Weights of a small GPT-style language model, trained from scratch on English Wikipedia: width 96, untied embeddings.
Each number is 128 + 24 x the weight over its row's rms, rounded and kept within 0 to 255. Layers, rows and columns count from 0. The size above them is the row's rms in percent of the matrix's.

# layer 4 MLP up, 192x96, rms 0.243, rows 77-100, columns 0-95
size [100 105 108  97 100 106  93 108 100 103  91 101  88 110 102 106  98 107 100 103 100  97 104  99]
[[140 139 157 107  93 106 121 121  95 138 151 156 126 114 146 126 135 128 149 129 141 118 113 100 142  62 165 107 140 111 131 107 139 110 150 132  82 139 149  97 167 130  82 135 143 114 105 154  81 106 120 138 139 113 118 145 109 134 158 156  85 105 106  92 193 153 155 109 134 141 165 162 166 140 116 157 124 112 121 144 125  90 114 113 135 101 141 167 132 144 153  77 144 141 123 127]
 [115  85 145 140 119 149 128  93 133  82  87 155 167 127  69 115 124 124 149 106 130 157 107 100 178 159 134 127 125 133 129 127 130 153 152 142 109 130 103  98 121 170  82  90 146 154 140 142 115 142 171  91 113 161 129 136 131 135 128 115 164 111 137 103  86 112 141 117 151 120 107  98 101 116 103 130  84 125 197 151 127 143 142 122 155 150 129 112 120 149 108 127  94 126 118 114]
 [ 94 152 176 130  95 137 123 135 174 136  99 116 149 152 135 143 159 140 133 151 112 112 145 105 172 118 149 109 177 151 120 140 102 159 147 116 130  84 154 131 154 128  96 135  78 135 106 143 111 168 120 136 155  80 155 117  76 103 155 134 162 140  96 166 180 117 116 116 107 132 110 150 165 124 130  90 149 100 159 136 162 119 153 128 132 134 106 127 112 119 144 141 129 145 113 140]
 [167 118 138 120 153 102 108 178 114 116 147 118 131 141  90 118 123 150  88 112 159 109 170 111 128 125 169 147 156 132 140 130 105 170 183 156  97 163 108 179 120 124 147 151 139 129  96 131 117 117 117 107 150 127  95 172 149  98 149 208 122 122 127 136 155 143 137 129 121 123 133 125 127 121 166 130 117 113 146 162 110 131 121 123 154 126 126  81 110 108 109  97 137 150 166 118]
 [108 133 147  86 102 129  86 154 159  62 103 147 158 111 129 114 124 196 127  96 116 127 148 113 117 121 143 107  91 157 121 156 120 106 156 142 142 133 103 165  91 103 104 148 152 124 166 130 133 154 148 147  87 123  95 130  97 116 122 122 113 138 105 149 161 182 129 157 120 154 149 101 167 138 127 116 146 143 173 166 123 155 116 126 108 127 156 115 123 143 114 126  99 126 140 132]
 [ 92  95 136 126 140  98 127 134 155  97 138 152  82 123 103 127 129 103 119 128 130 144 159  86 109 132 138 106 124 124 163 122 135 152 142 123 100 109 149 130 117 142 103 154 133 122 124 127 119 151 119 174 155 112 168 128 136 160 141 117  94 156 101 148 123 177 126  94 186 103 143 143 178 142 172  97 126 136 138 131  63 132 110 134  98 157 123  82  92 159 107 119 146 126  92 122]
 [129 141 114 127 129 177 129 139 141 125 115 126  93 136 133  97 151 122 125 133  90 167 147 161 117 168 127 166 133 133 152 149 121 133 105 105  88 101 180 100 133  87 112 104 142 141 146  83 128 133 157 125 111 107 164 158  98 117 153  97 111 100 128 105 122 134 130 141 165 127  62 105 158  79 118 106 109 114 136 163 147 136 122 129 133 120 109 144 117 140 173 111 119 189 120 150]
 [109 185 136 132  96  94 181 126 164 122 155 179 154 151 143 107  93 111 140 129 113 148 105 128 163 168 155 113  73 136 172 104 104 137 125 117 127 105 109 146 113 132 111 108 142 135 141 118 127 153 116 108 115 121 130 122 136 111 127 124  76 102 101 159 119 139 152 100  84 139 156 154 167 174 146 103 123 130 112 156 166 154 116 157 109 129 116 145 126 112  95 127  89 120 124 133]
 [139 131  70 125 118  94  78 137 163 118 169 126 137 122 161  86 105 149 135 135  99 125 105 154 115  93 138 143 155 133 135 141 161 154 121 151 116 103 112 109 115 105 123 103 151 152 141 147 127 112  87 151 147 140 177 123 132 115 125 110 122 156 119  74 123 105 116 168 167 145 140 100  95 131 131 120  96 149 132 157 147 128 144 117 101 103 167 150 145  84 140 143 149 113 157  74]
 [117 143 100 100  95 142 138  97 139 171 127 112 100 120  98 136 171 105 116 155 130  92  98 103 131 110  98 118 122 148 126 177 126 136 133  78 146 108 146 118 134 135 147 165 117 141 130 144 122  78 118 156 120  90 124 129 113 133 146 135 115 124 166 168 104 156 124 169  94 123  74 184 133 141 121 114 140 166 112 150  86 154 126 127 116 151 124 122  77 164 153 123 104 105 132 137]
 [124 115 104 160  72 146 160 169 115 141 133  79 125 127 109  93 153 120 140 107 113 148 121 122 174 117 156 132 134 133  87 132 135 138 100  98 162 130 129 179 114 159 142 129 153  77 110 135 149 105 173 111 160 131 130  99  90 136  98 135 125 145 125 159 103  95 125 138 129 130 109 124 163 141 164 118  88  75 106 131 157 129 108 119 111 126 149  99 104 148 107  95 106 123  97 126]
 [ 84 120  93 131 166 114 159 110 139 112 134  91 128 146 152 112 123 114 107  90 149 131 129 121 137 133 149 147 123  99 123 122  88 131 140 126  60 120 115 117 131 120 105 146 107 119 189 162 154 146 135 135 146 153 158 103 106 120  94  83 159  83 137 107 127 104 142 151 110  78 145 163 131 116 142  97 136  93 158 105 118 143 135 104  95 174 161 124 133 130 149 102  93 137 104 134]
 [128 175 121 161 103 113 118 114 129  95 132 119 132 108 119 147 138 141 108 128 156 147 141  75 126 165 142 112 168 127 143 158  96  94 120 129  85 146 138 144 119 127 127 157 105 116  91 153 107 143 154 138 115 125 154  93 123 121 139  88 109 141 140 146 149  56  99  96 160  92  88 152 164 165 162 140 128 118 135 154 137 166 134 135 107 128 107 123 144 154  87  89 120 151 118 106]
 [113  99 158 118 117  94 162 127 106 123 142 139 123 109 147 137 129 155  96 140  94 103  80 159 124 100 148 169  94 130 127 129 132 138  74 153 117 137 121 109 112 101 113 117 127 117 115 130 131 122  97 147 188 129  83 141  90 124 126 105 173 110 120 165 142 158 118 131 103 154 141 131  86 129  88 157 113 160 122 128 115  55 120 108  80 163 103 104 145 140 123 136 126 121 133 136]
 [143  98 122 129 131 127 106 140 100 110  95 121 115 138 113 131 134 143  99 126 151 120 161 110 106 161 143 101 131 132 114 127 139 117 177 144 117 143  89 108 169  93 123 119 111 110 125 170 142 172 115 117 140  84 155 174  82 143 173 179 146 106 138 151  56 125 121 126 136 152 126 120 124  95 158 116 118 164 135 101 101 140 125 123 105 164 107 132 121 109  99  81  99 129 134 105]
 [130 137  97 104 170 133  97 154 146 118 145 106 122 162 124 132 118 149 102 141 129 126 195  87  87 139 174 151 129 105 150 132 161 196 156 115 151 139 165 150 162 118 126 110 164 146 138 143 123 133 145 142 137  99  89 180 142 135 117 134 108 127 137 141 174 173 145 162 106 171 153 130 124 137 108 154 153 143 125 140  93 124 134 132 110 119 100 120 123 114 133 124 102 135 108 148]
 [ 82  95 133  77 113 155 124 129 121 141 139 154 150 154 140 135 172 126  98 168 129  88 122 127 173 167 139  87 121 107 135  97 109 121 166 122 129 147 145  96 133 135 158 146 118 119 122  84 138 138 120 113 145 135 118 125 126 116 130 113 128 149 131 109 170  75 118 126 159 121  81 106 159 117 105 179 106 111 123 141 128 116 142 135 127 160 159 198 128 124 138 165 110 109 118 162]
 [139  74 141 136 144  97 122  98 113  60 102 152 138  92  81  65 132 152 140  87 114 155 170 120 106 125 152 106 161 130 129 134 107 162 147 127 152 114 157 144 123 103 184 123 131 120 131 141 123 120 139 157 131 132 122  84 121 138 125 176 144 125 132 109 143 146 125 155  91  82 119 103 141 136 118 153 120 137 136 138 120 102 153  96 129 158 117 119 136 120  86  90 140 124 106 134]
 [118 166 134 121 138 100 141 188 164 110 150 137 147  90 145 152 162 127 139 137 126 101 160 133 112 118 140 143 126 126 180 136 130 115 114 146 144 155 170 128 136 125  72 151 133 161 147 111 156 184 114 124 137 111 145 113 114 160 126 116 112 117  90 162 170 104 127  97 183  85 138 109 119  98 102  88 140 120 141  94 147 139 126 147 136 131 152 107 156 103 144 134 122  91 152 131]
 [139  83 154 127 113 128 142 106  86 112 143 166  95  74 125 133 139 136 157  86 153 131 124 126 109 127 137 126 147 124 117 119 108 129  92 109 111 124 148 130 122 135 123 171 108  67 109 159 152  87 106 101 108 117 177 130 111 100 117 129 157  75 152 132 137 136 134 116 132 111 110 131 162 167 132 125 155 136 139 140 142  81  64 170 144 150 136  92 138 140 156 106 143 116 112 126]
 [164 118 121 114 192 145 126  82 138 166 133 134 139 137  97 132 166 135  90 164 105 161  96 136 139 140  96 137 122 150 110 139 146 101 116 138 149 151 166 173 100 129 134 151 113 121 137 134  99 130 104 137 124 121 151 104 106 127 161 128 139 161 103 144 100 133  70 129 151  74 104 151  62 157 131 103 111 124 122 154 115 136 162 148 143 105 142 121 144 111 116 111 121 146 167 137]
 [139 137 133 123  96 134 120 136 144 149 146 137 155 127 110 151 129 113 131 111 164 103 122 109 100 158  98 127 127 101  99 143 102 123 153 100 100 117 129  97 146 109 102 107 114 128  86 180 144  86 171 119  84 137 134 107  74  96 176  93 136 117 121 155 125 170 110 137 125  90 149 153 140 138 118 153 144  96  75 120 161  88 126 145  85 143 124 113 142 137  89 158 139 105 109 139]
 [145 138 158 146 111 114 109 135 162 150 104  97 155 128 115 151 168 132 110 148 139 154  55  93 144 178 147 103 148  91 125 119 104 131 144 143 104 122 150 185 110 104 113 144 128 123  94 113 141 145  82 107 114 133 139 111 118 118 144 120 117 123 143 118 101 107 129 156 151 137 165 149 136 129  94 137  83 136  97 122  82 159 130 124 119 156 122  70 158 130 171 124 109 128  98 127]
 [121 137  82 157 146 106 108 139 115 105 156 129 124 131  99 142 169 168 108 142 125 141 170 128  95 147 179 121 124 167  87 141 113 161  91 147  99  87 114 131 106 146 103 133 147  94  96 134 126 116 138 147 133 131  96 132  95 125 107 141 102 147 133 132 129  98 173 121 143 138  92  95 179 151 123 192 125  96 126 134 103 144  97 116 143 156 143 138 149 151  90 123 142 146 149 124]]
# layer 4 MLP down (transposed), 192x96, rms 0.232, rows 77-100, columns 0-95
size [102 104 107 101  98  99  98  94 102 103  90  98  93 107 106 102 102 103  95 103  93  99 107  98]
[[110 126  87 114 147 162 146 164 135 124 102 145 122 129 119 144 138 123 117 177 109 146 139  80 144  89  74 112 171 136 141 144 111 101 133 118 147 154 137 137 133  96 134 110 134 126 149  92 116 110 135  92 116 107 111 114 135 113 159  78 120  76 130 150 156 117  76 152 126 121 110 137 160 149  94  96 117 142 159 110 155 169 168 104 110  92 127  87 116 146 123 116 146 124 158 144]
 [111  86 116 155 132 147 156 132 132 144 109 110 163 111 155 115  92 130 143  70 154 133 115 130 148 113 143 152 165 123 174 117 127 144 127  99 130  99 108 132 138 114 122 125 124 103 102 140 193 125 124 119 109 140 197 151 145 158  83  97 174 148 144 141 115 153 158 153 126 137 127 125 115 131 118 182 113 119 100 145 119 152 147 115 147  78 114 110 129 127 114 102 128 101  93 161]
 [155 167 140 117 131 192  85  97 153 122 119 132 133 154 125 141 100 154 121 125 123 148 139 162 108 142 121 129 107  63 135 110 120 115 138 133 120 143 130  86 105 133 127  87 105  76 134 166 139 124 106 123 103 138 129 145 158 139 131 115 128 120 108 102 152 141 140 145 122  84 179 166 128 121 107 114 152 110 107 162 128  94 112 131 131 156 149 153 133 134 130 118  75 153 105 192]
 [ 70 149  92 117 105 112 105 127 100 142 160 114 127  78  99  87 137 143 133 110 136  76 132  83 130 156 135 161  95 134 105 129 151 150 135 129 140 153 123 188 127 108 142 136 144 135 108 140 171 140 104 153 154 123 140 145 123 130  88 145 154  78 157  84 133 141 160 173 149 106 120 117 125 126  86 118 132 144 125 108 126 138 137 127 161 134 133 131  95 135 166 153 117 128 101  98]
 [ 96 109 131  97 132 141 126 166 106 101 166 100  96 149 149 149 111 131 149 152 136 136 156 110 134  95 112 124 104 139 104  93 103 154 121 138 120  96 137 115 129 142 141 115  99 109 173 134 129 122 133 152 104 158 105 168 142 125  92 169  91 115 109  89  95 155 126  92 159 153 119 125 149  98 123  87 188 131 123 156  99 163 110 128 136 129  99 137 163 140 100 131 129  68 114 122]
 [131 153 126 114  87 134 119 103 160 147 120 144 109 133 161 121 108 123 139 116 117 146 124 146 123 109  88 139 115 151 146 110  73 164 108 128 140  86  92 166 184 118 140  97 128 126 125 106 164 127 121 127  71 126 105  95 142 108 128 188 162 132 105  98 138  95 140 128 137 152 105 145 143 136 115 125 140  99  83  77 114 104 139 102 122 125  83 104 143 156 147 124  88 147 130 137]
 [138 140 133 113  94 144  85  95 112 133 149 113 143 114  96 149 119  80 119 185 130 128 129 168 137 167 129 118 121 146 131 108 142 114 137 113  70 137 149  77 134 109 132 149 175 186 136 122  90 108 132 125 137 110 146 142 158 161 111 121 117 150 125 118 182 127 114 134 150 146 113 135 104 121 113 148  61 131  96 126 127 108 142 136 108 104 116 142 141 118  74 125 162 100 117 138]
 [133 127 127 105 132 106 114 135 120 125 142 184 130  68 136 146  96 147  71 154 138 124 139  89 156 138 147 131 148 143 127 114 148 121 145 155  89 124 133 116 114 155 145 126 104 159 175  86 157 114 114  86 111  98 142 137 173 127 125 153 118 119 134 100 109 145  99  93 184 101 143 183 123 139 112 147 160 119 118 107  96 114 145 135  87 120  95 128 150 148 136 134 116 129 102 163]
 [125 167 141 119 134 148 162 107 138 154 123 151 165 122 124 114 114 103 133 124 134 109 149 125 149 113 141 122 111 147 106 121 170 115 135 126 116 143 115 128 164  94 161 112  73 145 125 118 131 156 146 166  97  98 111 126 144 127 186 132 122  96 147 160 135 134 132 103 148 112 110 157 157 146 103 107 161 127  78 135 101 111 150 154 164 134 136 152 158  90 140 131  90 136 144 214]
 [130 141 149 179 147 120 135 135  92 133 152  99 118 133  92 117 124 155 132  95  85  83 128 152 146 112 130 118 125 119 114  93 142  79 130 133 210 187 171  93 167 136 113 115  98 164 115 135 122 113 128 139 125 145  81 115 131 135 124 150 132 138 121 100 134 132 142 159 143 155 110 122 162 120 163  98 140 108 143 131 117 132 115 140 172 103  88 127 116 160 166 129 128 124 129 117]
 [ 80 167 121 149 107 114 154 123 119  95 176 125 128 182 144  93 147 171 136 130 135 151 145 162 135 118 146 155 139 172 148 194 107 135 101 175 139 135 130 119 139 110 105 118 147 111 168 107 147  87 108 130 127 102  90 152 158 128 110 122 125 119 126 114 107 117 141 134 154 107 119  92 130 128 155 138 132 155 140 155 134  97 104 149 137 100 174 111 121 106 150 145 120 153 100  91]
 [126  97 122 123 122 124 153 105 126 136 134 134 115 120 135 140 127 144 141 115 107 112 141 107 181 136 157  97 147 144 126 102 123 124 129 177 135 138 131 101 124 113 130  91  60 108 125 189 157 121 117 137 143 130 128 116 124 201  98 115 167 146 126 131  89 126  94 129  98 154 154 175 142 121 106 126 113 158 125 100 189 129 141  86 137 153 131 169 153 117 162 137 139 123 112  96]
 [119 109  96 178 148  98 143 143 114 136 103 153 121 129 145 130 104 129 168 123 136 148  86 172 127 160  84  68  95 123 161 123 126 100 140 113 136 139  70 169 139 152 141 107 148 130 147 113 167 121 137 134 116 131 140 114 126 132 100 138 111 154 157 108 120 153 100 112 159 164 124 113 145 102 121 162 163 163 122 130  99 119 138 127 126 136 130 147 170 145 125 158 144 186 165 115]
 [140 110 153 146 147 127 147 168 156 133 107 158 108 118 140 123 104 126 139 151 127  95 115 136 136 153 145 129 146 119 146 155  73 148  73 114  68 141 165 111 163 125 117 120 126 121  90  83 121 145 120 133 144 149  75 134 123 142 121  83 116 108 124 177  77  98 136 164 112 157 151  92 126 166 120 124 117 148 160 145 137 139 100 111 139  83  96 106 150 117 135 141 112 127 126 135]
 [127 136 111 137 135 149 133 139  94 153 111 163 121 126 112  72 156 126 145 140 151 179  77 108  95 129 139 120 124 152 135 142 171 170 127 160 113 155 146 146 121  67 131 175 128 113 100 126 107  90 143 107 111 121  98 103 103 111  88 133 110 166 157 125 127 138 139  89 113 112 113  91 147 145 122 158  82 146 155 128 114  99 110 108 120 144 138 160  88 106 114 126 146 142 132 100]
 [150  95 140 131 153  93 125 119 146 143 137 170 128 140 134 128 125 115 121  96 117 120 132 143 165  73  81 162 153 182 134 129 124 117 134 145  77 103  98 103 135 128 196 100 150  72 113 138 144 145 184 155 114 169 144 157 118  72 122 115 145 142 110 146 143 120 158 112 152 131 131 143 136  93 138 145  96 111  94 103 112 143 146 125 136 114 120 126 141 150 122 120 123 109 134 135]
 [132 124 101  78 109 124 101 131  98 171 116 129 135 149 104 140 147 153 189 123 152 161 122 122 135 175 128 108 117 137 121 135 107  93  89 103 156 175 143 109 120 112 118 101  99  78 130 121 118 138 175 146 157 132 129 153  79 120 120 134 103 163 124 117 111 151 165 110 118 139 135 125 162 104 140 141 117 129 123 161 121  81 138 182 101 122 117 118 149 169 142 116 154 114  97 119]
 [146 121 142 107 138  87 133 145 130 143 116 116 167  94 163 132 130 106 116 116 118  95 104 161  99 166 117 155 150 178 103 162  92 131 126 100 131 128 106 130 129 150  98  97 143 133 136 185 106 197 148 104 154 128 166 124 163 144 138 127 109 105 149 125 127 123 145  96 190 122 143 132 124 136 146 148 128 118 102 107 139 141  98 163 123  87 151 139 147 163 118 109 156 111 150 156]
 [153 157 134 147 126 144 146 106 132 104 158 154 166 135 103 137 121 165 153 148  93 149 105 109 151  99 146 142 114 115 144 127 120 121 122  90 127 119 113 127 101 114 126 166  96  92 139 151 112  76 155 137 102 176 121 153 131 142 129 120 160 104 146 124 191 131 134 118 116 162 148 150 127  86 187 131 144 124 145 105 125 154  78  99 110 127 159 115 105 155 143  90  80 109 113 136]
 [123 132 174 142  94 145 108 105 149 136 133 169 101 131 145 155 104 150 142 155 172 149 130  71 123 126 108 107 137 135 143 110 101 161 134 160 155  77 133 119 103 139 142 127 177  83 131  92 130 117 148 148 124 147 126 109 135 107 157 109 131 116 135 133 185 104 134 134  78 138 124  88 183 134  97 129 161 116 111 145 161 148 133 143 143 157 142 149 128 142 155 103 116  96  99 134]
 [127 119 157 128 147 144 120 138 127 122  95 111  94 144 165 164 160 109  85 110 136 164 101 117 151 142 125  80 137  98 116 150 133 137  73 115 107 147 102 141 118 101 149 126  89 153  81 187 167 144 116 158 137 136 158 139 101  87 116 140  98 122 113 125 150 109 143  88 144 130 148 102 130 122 129 115 146 150 122 151 111 189 152 104 107 105 131 113 157 145 114 142  95 128 120 163]
 [147 112 130 104 104 182 138 120 138 115 130 126 159 145 105 144 111 118 112  88 118 119 110  97 106 150 105 148 137 122 125 102 115 127 177 125 119 153 127 131 140 147 172 162 113 149  74 142 129 112 155 127 146 113 146 101 134 132 131 169 135 123 155 116 112 155 115 116 142 116 139 193 154 152 126 116  85 166 111 128  97 134 126 163 107 188 157 136 115 138 188 156 141 124  81 101]
 [144 137  94 121 120 129 128 110 141 161 154 144 177 145 112 145 110 149 140 141 104  64 179 127 111 116 116 111 122 155 148 146 113 114 123 138 142 165 126 165 105 136 145  67 139 102 106 102 122 141 148 151 159 132 111 163 104 148 117 159 162 129  92 127 151 135 133 123 102  87 131 121 163 131 164  83 105 161 172 116  88 138 141 147 122 160 134 122  73 117 126 131 126 108 110 100]
 [125 124  86 103 101 145 119  95 147 155 131 153  95 194 189  79  99 138 117 110 149  96 160 133 141 161 103 150 105 165 100 107 122 152 159 114 169 131 130 137 115 174 176 122 163 122 115  89 176 141 126 123  95 115 107 137 119 123 127 140 103 124 102 127 130  99 132 111 124 124 142 112  94 131 134 121 118 118 144  78 124 115 120 157 127 121 127  91 163 147 147 129 122 128 104 144]]
# layer 4 MLP gate, 192x96, rms 0.26, rows 78-101, columns 0-95
size [ 99 106  96 106 100  98 109 102  92  95 110  91 111 103 106  99 110  95  95  96 103  94  93 109]
[[102 139 140 129 131 118 134 157 136 142 116  73 100 135 103 178 118 136  81 112 136 125 109 113 126 121 137 110 103 158 146 104 106 105 179 152  68 123 122 156 144 107 125 144  99 144 104 156 121 148 120 105 122 139  91 104  96 123 131 126 169 178 133 166 125 139 157 117  95 109  90 117 106 145 117 118 119  77 117 108 117 111  72  82 135 100 103 159 130 119 133  97 135 134 113 126]
 [166  93 186 105 127 100 135 124 166 133  91 136 150 114 140 145 164 139 135  86 134 109 128 135 142 150 134  80 117 146 105 105 133 117 114 123 141  94 109 131 122 132 141 112 120 126 133 103  97 117 119 141 122 124 134  78 143 135 120 104 146 187 155  82 106 114 135 122 181 141 133 147 126 158 110 127 134 128 130 147 116 141 152  93 121 119 206 154  96 134 127 126 141 141 136  61]
 [121 102 121 165 120 136  68 159 140 120 187 155 107 127 128 117 108 162  83  86 168 141 128 116 158 158 132 118  82 135 142 126 116 120 142 167  81 113 174 133 113 134 124 133 150 155 158 116 103 138 111  93 114 129 133 118 104 104 109 111 139 103 151 129 174 165 154 100  88 153 147 125 148 163 133 114 141 119 114 166 118 123 137 133 158 103  98 122 108  98 169 138 132 131 120 113]
 [155 118 140 124 127 147 164 120 125 138 129 139  89 168 182 116 162 138 124 153  84 169 101 114 101 134 105 168 156 147 131 106 128 174 102  94 119 185 178 104 117  99 138 123 119 162 131 168 139 164 171 146 138 104 135 147 176 128 111 113 137 137 147 129 128 133 113  88 163 142 135 128 118 124 156 109 154 112 124 151  77 162 144 116 126 110 119 136 141 121 153 155 138 133 111 121]
 [149 119 136  76 164 174  77 184 122 106 130 116 134 150  92 149 126 119 134 123 126 112  98 126 132 163 122 135 131 141 131 112 113  90 116 118 141 151 165 135 133 150 117 136 118 123 156 204 143 165 152  97 115 138 123  87 131 138 122 131 117 167 142 125  96 151 108 161 131 126  94  96 119  86 125 161 180 116 138  94 154 141 118  84 152 148 102 140 130 118 118 144 104 133 123 118]
 [124 140 147 136 106 129 113 126 180 107 167 127 124  83 131  98  94  93 138 137 163 143 114 162 107 163  97 116 106 173 127 144 103 151 130 126 111  85 119 117 174 153 123 142  92 162 115 129  99 116 157 144 168 115 144 147 149 123 148 117 139 144 149 146 136 105  75 156 120 146 116 130 115  89 131 131 160  68 107 171 136 113 133 151 166  97 111 115 145  98 126 114 154 112 113 136]
 [133 192 160 116 130 108  93 101 108 112 108 119 112 143 169 125 157 120 166 154 132 151 151 134 126 105 141  96 124 139  89 135 115 116 141 144 121 121 135 124 132 126 112  95  96 105 157 124 182 104 108 118 107 130  95 146 118 126 147 137 109 138 168  96 119 107  84 161 158  88 143 124 118  81 126 121 135 106 182 130 128 146 128 138 157 175  82  80 136 114 120 110 161 142 144 144]
 [135 125 151 142 111 138 123 142 156  97 151 173 105 126 137 113 109 134 108 142  90 143 118 140 162 115  99 154 128 150 123 119 119 108 102 117 149 143 115 143  92 158 112 112 164 105 135  87 144 123 121 134 185 100 186  90 106 124 183 180 132  68 110 134 104 133 173 115 122 146 120  89 103 151 131  90 131 118 102 123 157 112 158  97 154 136 130 126 125 124 139 103 154 150 113 107]
 [119 131 133 162 135  88 135 145 158 115 174  97 103 139 158 132 101 114 142 142 119 147 132 150 166 145 128 136 117 152 123 156 107 119  81 152 125 168 132 100  89 144 155 119 128 102 150 148 144 145 164 125 124 123 131 117 148  77 114 148 131 103 127 151  77 114  92 142  79 119  97 173 123 134 137 185 146 121 135 130 162  91  96 123 152 123 102  88 151 130 132 103 159 119 127  86]
 [150 134 126 125 155 126 153 120 147 116 130  81 196 138 145  80 111 105  89 133 132 118 145  83  68 143 114 131 113 110 110 172 107 126 112  60 168 131 134 132 113 114 104 131 142 134 103 125 140 144 143 113 136 112 157 103  89 141 132 139 144 128 133 148 109  77 141 157 142  92 111 155 137 128 102 146 160 141 135 144 114 136 106 135 159  87 103 130 100 134 170 140 123 158 119 104]
 [131 128 117 147 111 108 138 127 134 113 117 139 144 106  65 131 132 106 126 112 135 133 147 137 177 187 137  68 125  81 113 159 140 124 116 118 155 139 137 189 147 162 131 127 118 119 156 124 153 133 127 104 121  98 122 117 170 153 149  70 164  71 134 122 138 102 120 126 147 135 106 155 141 139 115 128 190 122 128 136 108  87 151 156 159 131 129 156 117 139 119 113 127 127 100 104]
 [132 128 127 150  95 159 120 127 110 128 151 151 133 160 112 115 120  93  86  80 127 152 144 118 139 105 146 114  85 184 113 172 121 128 186 119 139 141  92 121 175  84 129 137 144 125 112 107  95  89 187 126 140 128  80 120 159 126 158 159 120 113 131 132 122  68 158 117 149 139 120 101  91 118 119 147 121 139 126 131 127 160 136 121 120 151 101 112 143 108 120 135 141 133 160 111]
 [106 168 120 166 116 132 118 122 138  85 136 112  67 133 143 148 152  92  92 112 176 172 132 155 105 106  74 130 116 141 182 134 125 129 127 104 102 118 115 131 116 135 142 135 110 160 133 113  76 155 137 158 124 106 157 144 153  79 138 155 130 106 142 101 182 134 135 112 145 106 108 109 124 119  86 143 123 110 133 118 123 110 130 112 134 137 148 118 134 137 139  73 175 134 145 132]
 [112  96 120 141 140 134 153 113 173 129  59 148 103 147 117 142 116 113 142 145  85 101 134 116  95 108 169 167 115 129 140 136 103 122 131 117 150 138 134 174 116 142 108 127 107 152 131 147  91 148 130  96  95 122 114 119 156  87 107 114 124 119  87 141 176 130 157 130 207 121 109 103 152 143 152 158 150 152 171 134 127 169 130 149 134 123 104 136 144 141 141 161 128 138 119 105]
 [128 130  90 110  98 138 139 141 126 122 118 127 145 127 110 141 125 126 109 131 127 114 144 135 100 153 149 110 118 129 114 149  75  92 154 155  81 139 143 145 165  90 112 149 101 140 143 113  82  89 137  68 139 112  81 128 110 185 152 124 100 125 127 159 102 140 132 102  93  89 124 132  88 145 135 110 179 152 138 125 128 157 105 142 147 133 167 138 173 123 125 103 124 101 154 156]
 [124 151 122 151 165 131 128 155 129 116 129 134 125 125 145 130  79 155  72 160 123 152 157 105 131 100 119 111 112 141 162 133 191 126 134 112 100 133 116 119 144 152 116 139 147  94 121  85 103 106 123 121 126 131 135 107 125 135 164 101 125 139 103 171 113 192 157  95 140 142 109 140 110 118 147 107 112 144 110  80 106 106 150  60 107 142 139 139 132 134 137 144 163  88  97 100]
 [123 173 148 108 144 160 101 157  88 149 112 130 125 134 162 149 161 145 127 148 130 117 136 106 115 127  99 110 110 152 130 198 112 139 140 156 126  99 142 100 125 130 128 112 154 163 154 140 119 137 136 124 144 140 150 153 145 136 148  60 121 119 113  96 113  76 142 113 150 157 142 144 187 177 121  88 126 121 106  99 134 128  80 158 159 137 126 167 116 123 125 125 143 140 139  96]
 [109 125 105 111 120 171 171 117 124 123 124 112 113  96 153 109 140  85 122 145 122 122 157 127 114 112 113 114 118 125  99 137 113  96 110 128 146 151 156  95 133 177 128 149 145 195 102  83 107 159 127 129 125  96 132 103 106 168 146 136  83 154 112  93 166 103  98 130 160 101 128 137 129 109 134  96 105 141 139 154  92 173 114 145 113 126 128  88 151 122  95 169 109  99 121 111]
 [105 102 137 124 151  92 104 132 132 124 133 164 140 151 142 169 174 112 106 107 163 155 123 104  87 120  82 150 102 149 128 133 140 112 125 131  82 103 142 117 127 118 120 133 127  89  63 121  99  94 120 144 130  99 129 112 133  80 115 128 162 122 122 165 165 121 138 100  90 134 117 113 149 122 129 177 123 107 137 145 120 141  91 150 175  96 140 125 172 126 139 112 163 156 106 145]
 [167 131 183 154 147 132 121 141 112 116 133 119 128  77 105 133 167 109 117 105 137 115 123 134 134 172 102 150 128 142 123  95 124 156 146 128 143 170 134 109 160 115 130  85 139 108 119 127 118 155 123 145 129 115  90 126 151 129 161 131 108  97  97 137 128 139 156  78 173 137 107 119 161  96 103 122 116 146 136 127 120 147 109 118 176 181 150 146  67 118  96 107 146 174 142 107]
 [127 170 106  87 130 112 138 118 163 128 153 104 112 141 155 121 131 134  91 126 173 134 120  92 141  87  99 143  93 140 164 158 119 100 140 137  86 139 120 104 109 173  90 125 134 206  85 113 121 125 157 157 133 137 138 150 104 111 159  87 133 126 109 136  86 146 164 126 134 114 145 135 126 117 158 145 126 172 130 136 125  96 123 104 106  90 122 117 141 147 127 176 127 116 136 117]
 [136 135 123 134 185 133 128 134  87 116 122 104 128  96  88 124 130 135 128 141 104 145 129 117 156 127 147 155 152 110 133 129 161 158 134  97 129 119 126 152  82 166 117 107  99 120 108 120 121 155 140 101  67 175 139 145 159 126 141  92 138 145 141 118  87 111 165 136 158 170 173 145 146 138  80 174 120 149 106  99  87 107 134 147 117 144 125 124 102 114  81 112 111 151 132 113]
 [109  87 122 109 105 127 134 138 125 165 120 148  83 127 147  99 112 107  97 150 109 137 148 177 139 126 136  92 121 112 168 145 147 136  96 130 146 148 111 153 101 135 166 123 142 120 121 100 137 120 123 123 118 152 118 100 130 104 107  77 156 126  86 130 142 101 160 138 124 146 141  74 151 147 143 121 121 100 100 100 158 147  99 140 100  39 126 150 124 105 147  89 102 125 119 111]
 [130 143 124 151 103 124 168 141 139 134 107 121 102 145 186  96 103 144 111 161 101 107 134 110 124 131  93 127 161 171 145 118 139 108 154 172 102 106 104 113 110 148 120 128  98 129 121  85  95 136 119 104  94 119 166  73 143 103 111 156 111 136 151 126 100 156 141 139 127 139 131 120 169 121 147 159 112 119 199 106 196 135 157 135 105 108 128 108 146 145 132 128 124 149 134 131]]